config.yaml
d_mlp: 768
decay_fraction: 0.866
doc_mask: true
steps: 2937
Each number is 128 + 24 x the weight over its row's rms, rounded and kept within 0 to 255. Layers, rows and columns count from 0. Numbers have three digits each. The size before them is the row's rms in percent of the matrix's.

# layer 14 attention query, 256x256, rms 0.0786, rows 0-10,32-41,64-73,96-105, columns 0-127
082:131072156141119194135096149116135122125085133116149111125119114152128107121123116090083106162155169128126126141088126105073094147188147119153098116101169119143114163162151132123162184092164135126165112140105139118174107118148096123130124091131130107133093139128147137110075123114086125124118079124148151157143117145146164110126147114108147140188158126111106146144099136181122129142124
073:100136139130163130168133132154125088139109143098133103146106098158070160131113123136179146104144151148128158147169159130111120089056116097145142104143143142102125143125152142153142112128155154143160116131115102110146129164088130121144148124162136127089120169112123129116121156133117158141099134071142138097105174121183159136140111120197128148083180159140144104113095153125156106144134
083:133184134125144141161167191173116094094157130090136140115167128167124103094129097136099106136142142116123121113132136109072093145151126110099079114157139119130169101154114099107133123101114102134133126134119129159126110092113079071120132157100121104104129121155147110157154128115135126128134122116130116162129107143158121134152098120128102158126096131147134159144133137193129137155101
083:107092132123127147115086107135143153093129108152108124106155162116127109118118143081085131136099122150132087147105132142121136123159126118099164152118128142110114115167106102123147110154148150156209081126118116191139141169104122161102173110150138119124119112094132096142133142139059127136123091142117129128137103109125128113121126133157150098140144161137161151120145149144109137089098
091:135177131127118106152126081119131168131148135119096119171139139155142139118174108119157113158095136094104144106129107171137146100129121122128139112122163094148087109132118162114115134116110082130117128081140141109136126142120134116089094099135139161146131128149083118119152156108115133116134129152154176132141087182127127107154143125102093162126094134140087131144133157183133130116106
080:086139118138113115106172094134131105161153153083145120130160165110144106163117129148110116147102123127119114155126119126178103134107090127087135154141125099149122148091107157180085140160124148117066155098173121119124099133106093127130110097097124129142120140133156150159107085181160151090157141134147143147096109082085137143126133128085148126124139141120120145127114116148136110151136
089:130095149122145155152139182130130110141146148110124143107116150086149103103162127110115118155183121121144166119124100147133115108080112103158140108147141111118102102081179106136123118119119168123121147125137115117139136127138131126110121097137139153098070109167124137118147109176114124124131129131147145158123105111129127174152139109166094119123150187124174115131109101094104115093130
085:107122100154119111150126153134150125143104160093106107136125164153148163130153142098128121157141121136130135092153082137143106071155148097141079093123147127103142118133115148134067176110072126090106138104136123116119092137108137140103069121119127113133143113120138172097151072154105114140132147123111111135153124115135141162131113111101091133153131140165114140075138135167142142185115
085:119161116154130165138106133138141168115103101077152135136147133138113138177144131136172124125149150122134114112121160127122112132129099128103136135121120088125099165120129143080171121129076103137117114124167129143114087116125138125172099141071135117121123097172133125129157093099180110128144113160122103122154099159152079130129115106135107093114160108119152158125077128125121095079135
087:114119136125151185147109170155147124190147128099147087145122127183155132154178101116136102147127115144142142157113135089117159116139140094091183127078095120112139129142071134093086141141132102134071102138140110140153140099107094080099130105143123134147135138166130128110109120154088122162153129131130102117100162134176145092146128084115112130142166130140134115119106105177128119151128
083:147109103110133132124075086097125147124122090129090123119081131132118134139099060100106128120117127171101144165094171110120136151145134138165146125119131128120121136120093167120141079141191120101156122152113128125130147080153131153155115118157108150108122141157143127104133188100138160134081135167155100155160097135150111121128135169128070141105083160148106123128152123094155133085115
090:117127138149125160118137170108159154104134115153154126104121142185147143162141148058114110096099123144119133115119116125146156146184144093097115158106128110136099156117130137127200119108088134105189117132139106104172136117118080161108087123120114145141096124140120118128094104129120132129098146139138126152151123152161132160091127139117113125204170151129135124145096130165113102116086
097:112141157155160148123121099145099091112110130131146132155106140179105113176105123122170116129120120158143131120154145105124154111074136113199113128171099162135091149118124161101172111127145141134176111134104149135094121161145148171124148141147161131120128145124182122108128153126128111131106118111150151093098144148116160147129087140147129111124183128098152115136116126137116160098097
098:134084126116152139149186168145057111138105115106103157117179117136116107118103109190146115111131107131164092091141122102143145109121130102138169122152088101117138099133154103101139125140101133172151147127116109123125104090144123142129114127141145105104124105156135111155128129116138093142107104118164151165161140120108145139102074119149118148104121146142113164144111121116105126136089
095:107085139149124159101101134103106139124105155136129138158133172112113108139141126112119181098138120100129150132062147144131153131111074163144106124150151087138099099118117145145109164115127150117157104097112128160132108179149135156144155154123141102140097123104139169131092109143128150138146089130120139157137142132112151079180132164132098115099101130118110136111125157131123114111140
083:144103137123127119147121188108132122121141147167141096130053142128098147142147132111181111128119152125140126122168113114131142113111158119126120152141117080116093111125193116116113143132154120123109131120125153128114134164149148123127135124141171173098101092141139145166135184155140127136098122110131186109113104120169157106131155142150133135123166123136099138136108147127146051106103
085:111106119124150117088161139140126105149146121099166157103142142079116132150099143129118124134156106162130094152119130137107108148131127160113161122133125116153150142166154178135097178161107191151071161133161079144105113152123122166171102125117094121118164126161161154145156141122159107100133105141126110138145123147107138107122107135154147128098155061124089155140132119126131148178135
094:124109158115155142087092105129153118132117139145131130105180140110162154122109133111123142129148099124100106132152122113126123068104117109127145106139116118108115127103171154120123102116063140120153156157130150114136105185109130100088141104124106099132122150165128104109118145141092126146162128134128155124121104124137139199146124157142153133117119146095196117133198117123131156079133
093:144063123110125142197138135090151138152092104154092102123148106118161127152131148125137146110101159147101157124094176137153123112117142067166105130126130111116114138129169114096128112137081157085175141100161143142121101106152143129104108098136170120119133133124119128101130134154113092130080139139132130143168139107122115130183121125128088146156127161170117154130115160141102111115068
095:128093125114122155131121130120164134102121116106126100134150105199097172128110124146096163146139156088137143119175132152136107076164150143117122087093109144131129164159150154134125177141147098089101127118132128095120109153081116098136180135117155140103141099086163133160142116105119119083112124147098122092106052119096126162107151162120079087132144161089134121123115117171104100087138
092:132148115117142109129103179176142184150136096121088126124150133142139158182132138124126130136100118112129124130116173120133136160107128089127160117094140138109131110128118144125148124142205111172101109153134086160127166138147113085133130075132105139178137130182100147082143181118143129139142135172157096143120086124140112076121111116144100127138119161142117081164143115156145130139123
088:109113110120148111114142180128201112115145112136155128133081111132177089177121124106121069131128090153159101151138113104125146123162150099099097170131107115144111152105106126115132163140159132144141147137133125129149110133094069179076164164145134139107138143113137144127118141154129123138134134116115139116147134168144158121110099148126119130165166135140146145175100115171106143120105
081:128115165147141130169133107123108148129097158122138079136127120152073170141108109143136125140128161111128126115173147149158118105120149088161143113140130144117099134117116149094155122146123129096149102138121153108116137146140152140136163135149168119104134136142125120143107153137062097111086096128163145127099126118134118182099113130128129128124187157132126110130134169162139149114095
080:122134126122098149122138143128107119114120152150127111082147110114148123126147121116144105129137126137134095120145113147094129119150144060119185102123102141136140072136153156109103137156087121141154134134146116129133113128176120133092124143117140158122127127107134122125155143113098107144114097121163108161125116101183109117143105116195113127123107190119129159164188145140136164112167
090:098067141150129152115123149079155153093112140145118117136132128104123108160125172090100176137160136134118128119118105144136157141143098114116081160146131125160127093144144138155078185162112131138180106107130116089166069127122120137130125095145125124118083146116152156124113094129103143104068143131116159154119150086123154108132145165138146136117113159130085159109114153135073091115119
083:129124106111121060128153145094197152138121136152145132165126133144122129107128123136144120167115117109106124101086088100129172129130130158126083124153117139141101139161114094105098115104119087101107174131119125150155114157118138112123117134129161125124129145122131119140133127156106111115145147131127144143108141128082138119140127147130176187146116075165157138114111089144137170101057
085:117106145120136121098139137114106141123126139124152130151108124125101139105108151136092174161170132100138145138097143126112120151113138189144166122114122112123136118117170138159092193140123209128075148174157067106096132160116123165141148090146151119121144120116155154098112143133125126134142109149086149096087140133108119138143118109130151118122124133109090133163150132128095096109159
072:135115141138116140105127148127165150122164126134145139136140100131124143092154121137142137149148106119126149116169137077116165123087073136088084124100117130142141094130076125115127098101107110145133145125177101160107121098134117056109149125110144123124126129090137159090122162138117134165093157134085129145133102124115147121142134095128086200106039137167137161152162143116179139114108
087:133120156119131142180140149092133098120087151125123125086159126131143128129105171109106137122158096121117130130147144128113148114110097092148092115145110103131145135104131119145119125098092132113196095085138162153156105136114160168144121139121194123090155095101157122125149126142119093119085142119130136171161160125136147155139112132136101149160123130160087149095097139128097140165085
084:157128150120176075113133125134143108108085103073155140106133134126125128099114125123122112153121148141116127120137094129138134083140146141100091105129172125108104129108157169139082162118125132105073150124170110090121116136100138084111092112123122106107107126165132123154108104116132149115132118157147139106081059131119102142140125124137100154137117125102135113091132166186132127145113
081:143172131133108157090131142151145161117122077098116114133144149161149127122138109091162082162122132102124095142121118158163102130130115102087144127129163150135120157138110122086129136142113080115107147130175126118114133092121106053099152119157050111122103170126086135146115153121124133149162108153116102122080091136123137095121108091066113135146116137133175135150101090202158128109118
075:121146139150139120124112150112134148111143100122162118136094117142157140171123128109138120133135147141164117100129101137113135139165095115106094142129139124116111103135136134130177080133164129102176103110149116114168117125120096179123161120153099153176113165131111164112082116131079115153115131094089128143150145130144120156137068149081108136115161140145093150157095118180098136139129
081:105170158124144085153100120132156120109137147138171138124116157141092146157103100117159135135127106130099138102139114136134117112116112089173106127158103131108078135074129150089146170133157136076139132138107151091153130141096151155143138145119143129105125153134153117141114150155112123125144147109142134136113133123102153172143092147119126110156161139087162113098128123160147142115108
073:103089154167132170155137169095109099127125149118111134099128104150143132110129139142108102105154117098129144094150092132115126085100120088161114126134117117130146116082126132123092219144130080128162110140166122124115135115134118075114166118131118132122129153137129113133149116129096106122125137155148129146139114098146144148142142123115101154096110159126148156151137129142107157137153
084:090110135150140119133102156120110105120151132122115110139166127128097127151162149150156141092149133106139131119102143128144165120097095125157151136146106099153108110134087125153067154149126144108195147096113098131114102152123130184143123108114148141110058105093167147139134123145164135138084105149155145120140119112132137127175159133130108113126162159116111141121111175092119078111170
085:120207144151103066145128133091120090137111133078152143088163164139144143114135133112130134158152102119108120104152114126085132115114088122118125075109103132106133108131178109121103142116101133081135111130131099146153125143149160097112130157139117112113107144146118117119125148138105134105116147155128140126133097129161095124151113119129129186116113114143153130108125134151148171099110
086:108125156115117088117117129120129138081154138114107111153108121088109122135154132143153126089133130112120085132118191114141099139083119116091161124101161102123157095124151122164140176091105167123118155138167106124132135168114117158120134125166140118142166137121127156114186178115153127137142134107078136122135139107147110128143133159126086116101137141143111135125144147099139103172201
082:134126126109161144182125145116179150143135122135167128141132122097170144076129127144164121164184139122097097105139096112129160107112102111145122130113109133146071111103144128127099129094088092130154158084156120099125111119105147083116128122163083119100090143161134151121139139117117087139079118120122157165150069113141101135135102147168133163084125148120156152144166127112117109113096
083:112115135121141151154125101077134109110096085176142094125160126096137139109129154105119143112177133128125113134113151080110186123141113128117125152122125109156127120155109160102107111146108153109149120118114154156143086132139174158101115142116184108104137105100172141117135109160115137105097135137105156178142125106113146152119115137145097167156102173169086158104085126118130128157105
077:124119114138119168118107078122110117117128129111136154121146086138121112101112173142123142142121129126151079149118147137146124093127090107105185147121169124100131125128163155149140165116141156118084128151160128105149090138129127137118124136135120143107145135149114127124145152120072117121077117147106119098134167110136133159129103172125076127076086118098106131125115147153109095102160
072:102153099113105134109150145148145150092092106085063138120139132108109118108110119125161131126134146124121093148129152096165117142122139154110181117092170176116171127123126100115141138126154136123125093158119129166158186098116119118132108091121137143111137135102140137145127111138123134104139132156142069104103070122111119127127110138099172116147094129131128113133120075088150154141114
# layer 14 attention key, 64x256, rms 0.0733, rows 0-9, columns 0-127
081:121076147139116157136125144119135141106095128124130114108170126160144126156073128125107144169147140101121147151108106130135097127165142094170130125134134111158152177107127194117124144117126152088182111116115135107160090127147160136136141131172114108105129142109125122098147140151134130150115108132106162128118146098125135124134171160127075128148171152128142115099100192173091097131117
086:123110118109138090138159107128106109123135100126129154103109177119131148140109139118146186126111145145159083154127106133118136088079109135162127153162106138117108139126149181113086135130125161128166136143125102122129109165100121142127129174149150126096111128099170130163125122105151100140124120112079148123134122109087151130156134169133158109158165132125122108110086156159126107125116
077:137174111136126127152134178141124110101099086133105177117161103110096113133122090169149137128102146136141123126138125125134113121136166143151127114135126117134138108124116106104126146138120126135156088145140148130130135116123100152121127138134081113124093106142099113156145148105128132136142111091152151151155190133115123127130122129115222127132092106109192099175107141156104154152140
090:167104116079103174133136121150123123109129112138116144110201145099161139114112127123122112121115149108147145128128068140107166112128114109147104126132159139124161126121151090152078132129108081120214111118116147159148132108151119072109143121140110137103141102116123089113115091104172161137095136120141161114166124120146074147137150129151140140128073180135176125126124108107109132094114
076:123138195124114160110145090126128128100115177135143180150144129151121108138087134119132094148142116115144103133092152076164133151081122138128121120112094081123119092149142197119087134159104098153141111124086135150125135126119159098118098130130143168139151102108139107150129132085109160121123092140115108123106104137142082103123107131143109127117136143080094124145135189090100120086155
076:106062129074114123155137179081153108165131140145116145150157115088155077139131074100140132127128109160120141127130153100175107121144107136121102170109162089143147097124107110154109125133166138117084153122136152160144132099116131116151135114136100159111113136145154148136121052142132148138130095124133139141132098103115117082127149136153141136180135142133096140118148104084098109146097
076:119130154117135165149134104111122161117152145149132134083086120116107124111139100143112134130091136135153189138148070104134154123084164093143161107115147148108142095103160097169152113110139130138111137146130150116159156131109120107120133119076138155141115131161112073121153131170102099096129106119138152105124182127067093169134126127143160122135122114132169121136158087102123168130130
090:161102114151136168167151159153118082107095140125150136132155128108148106154132140157121132127142163146121122129130115131109099153086132152123094126112094141087148144139118143130076143120123123124186171161107107130160119106128134086125112134147135114118116114114159112111132139115151133137089138141101148140143157089129136148105142123164147176094056129106154128127152124077103132160092
080:103133144138105176122141173082152150102113157149104113116136098130151108127125134144143130132133147146144116106158142100132117133096113107127130131136094147131160132106136104110152134154060102101146137131119137128137141133153110072149158137130137115095099078108153172152163112167128117133102109134146098126144131135156144123143078099137084108117090165140136177132155126117121101079135
071:119163135117163067126159128108131125120133171139121127176119121135115086148177129114140133129141116135112136057129150113124144137145183094124133122064091137144126118108121141133127121169097129107077120110142111123133093103069121101092135143156148134133122112121154127103149119161134150130152095131161091117146124125134114142127085119094119141110147145125137142096160113193140148133189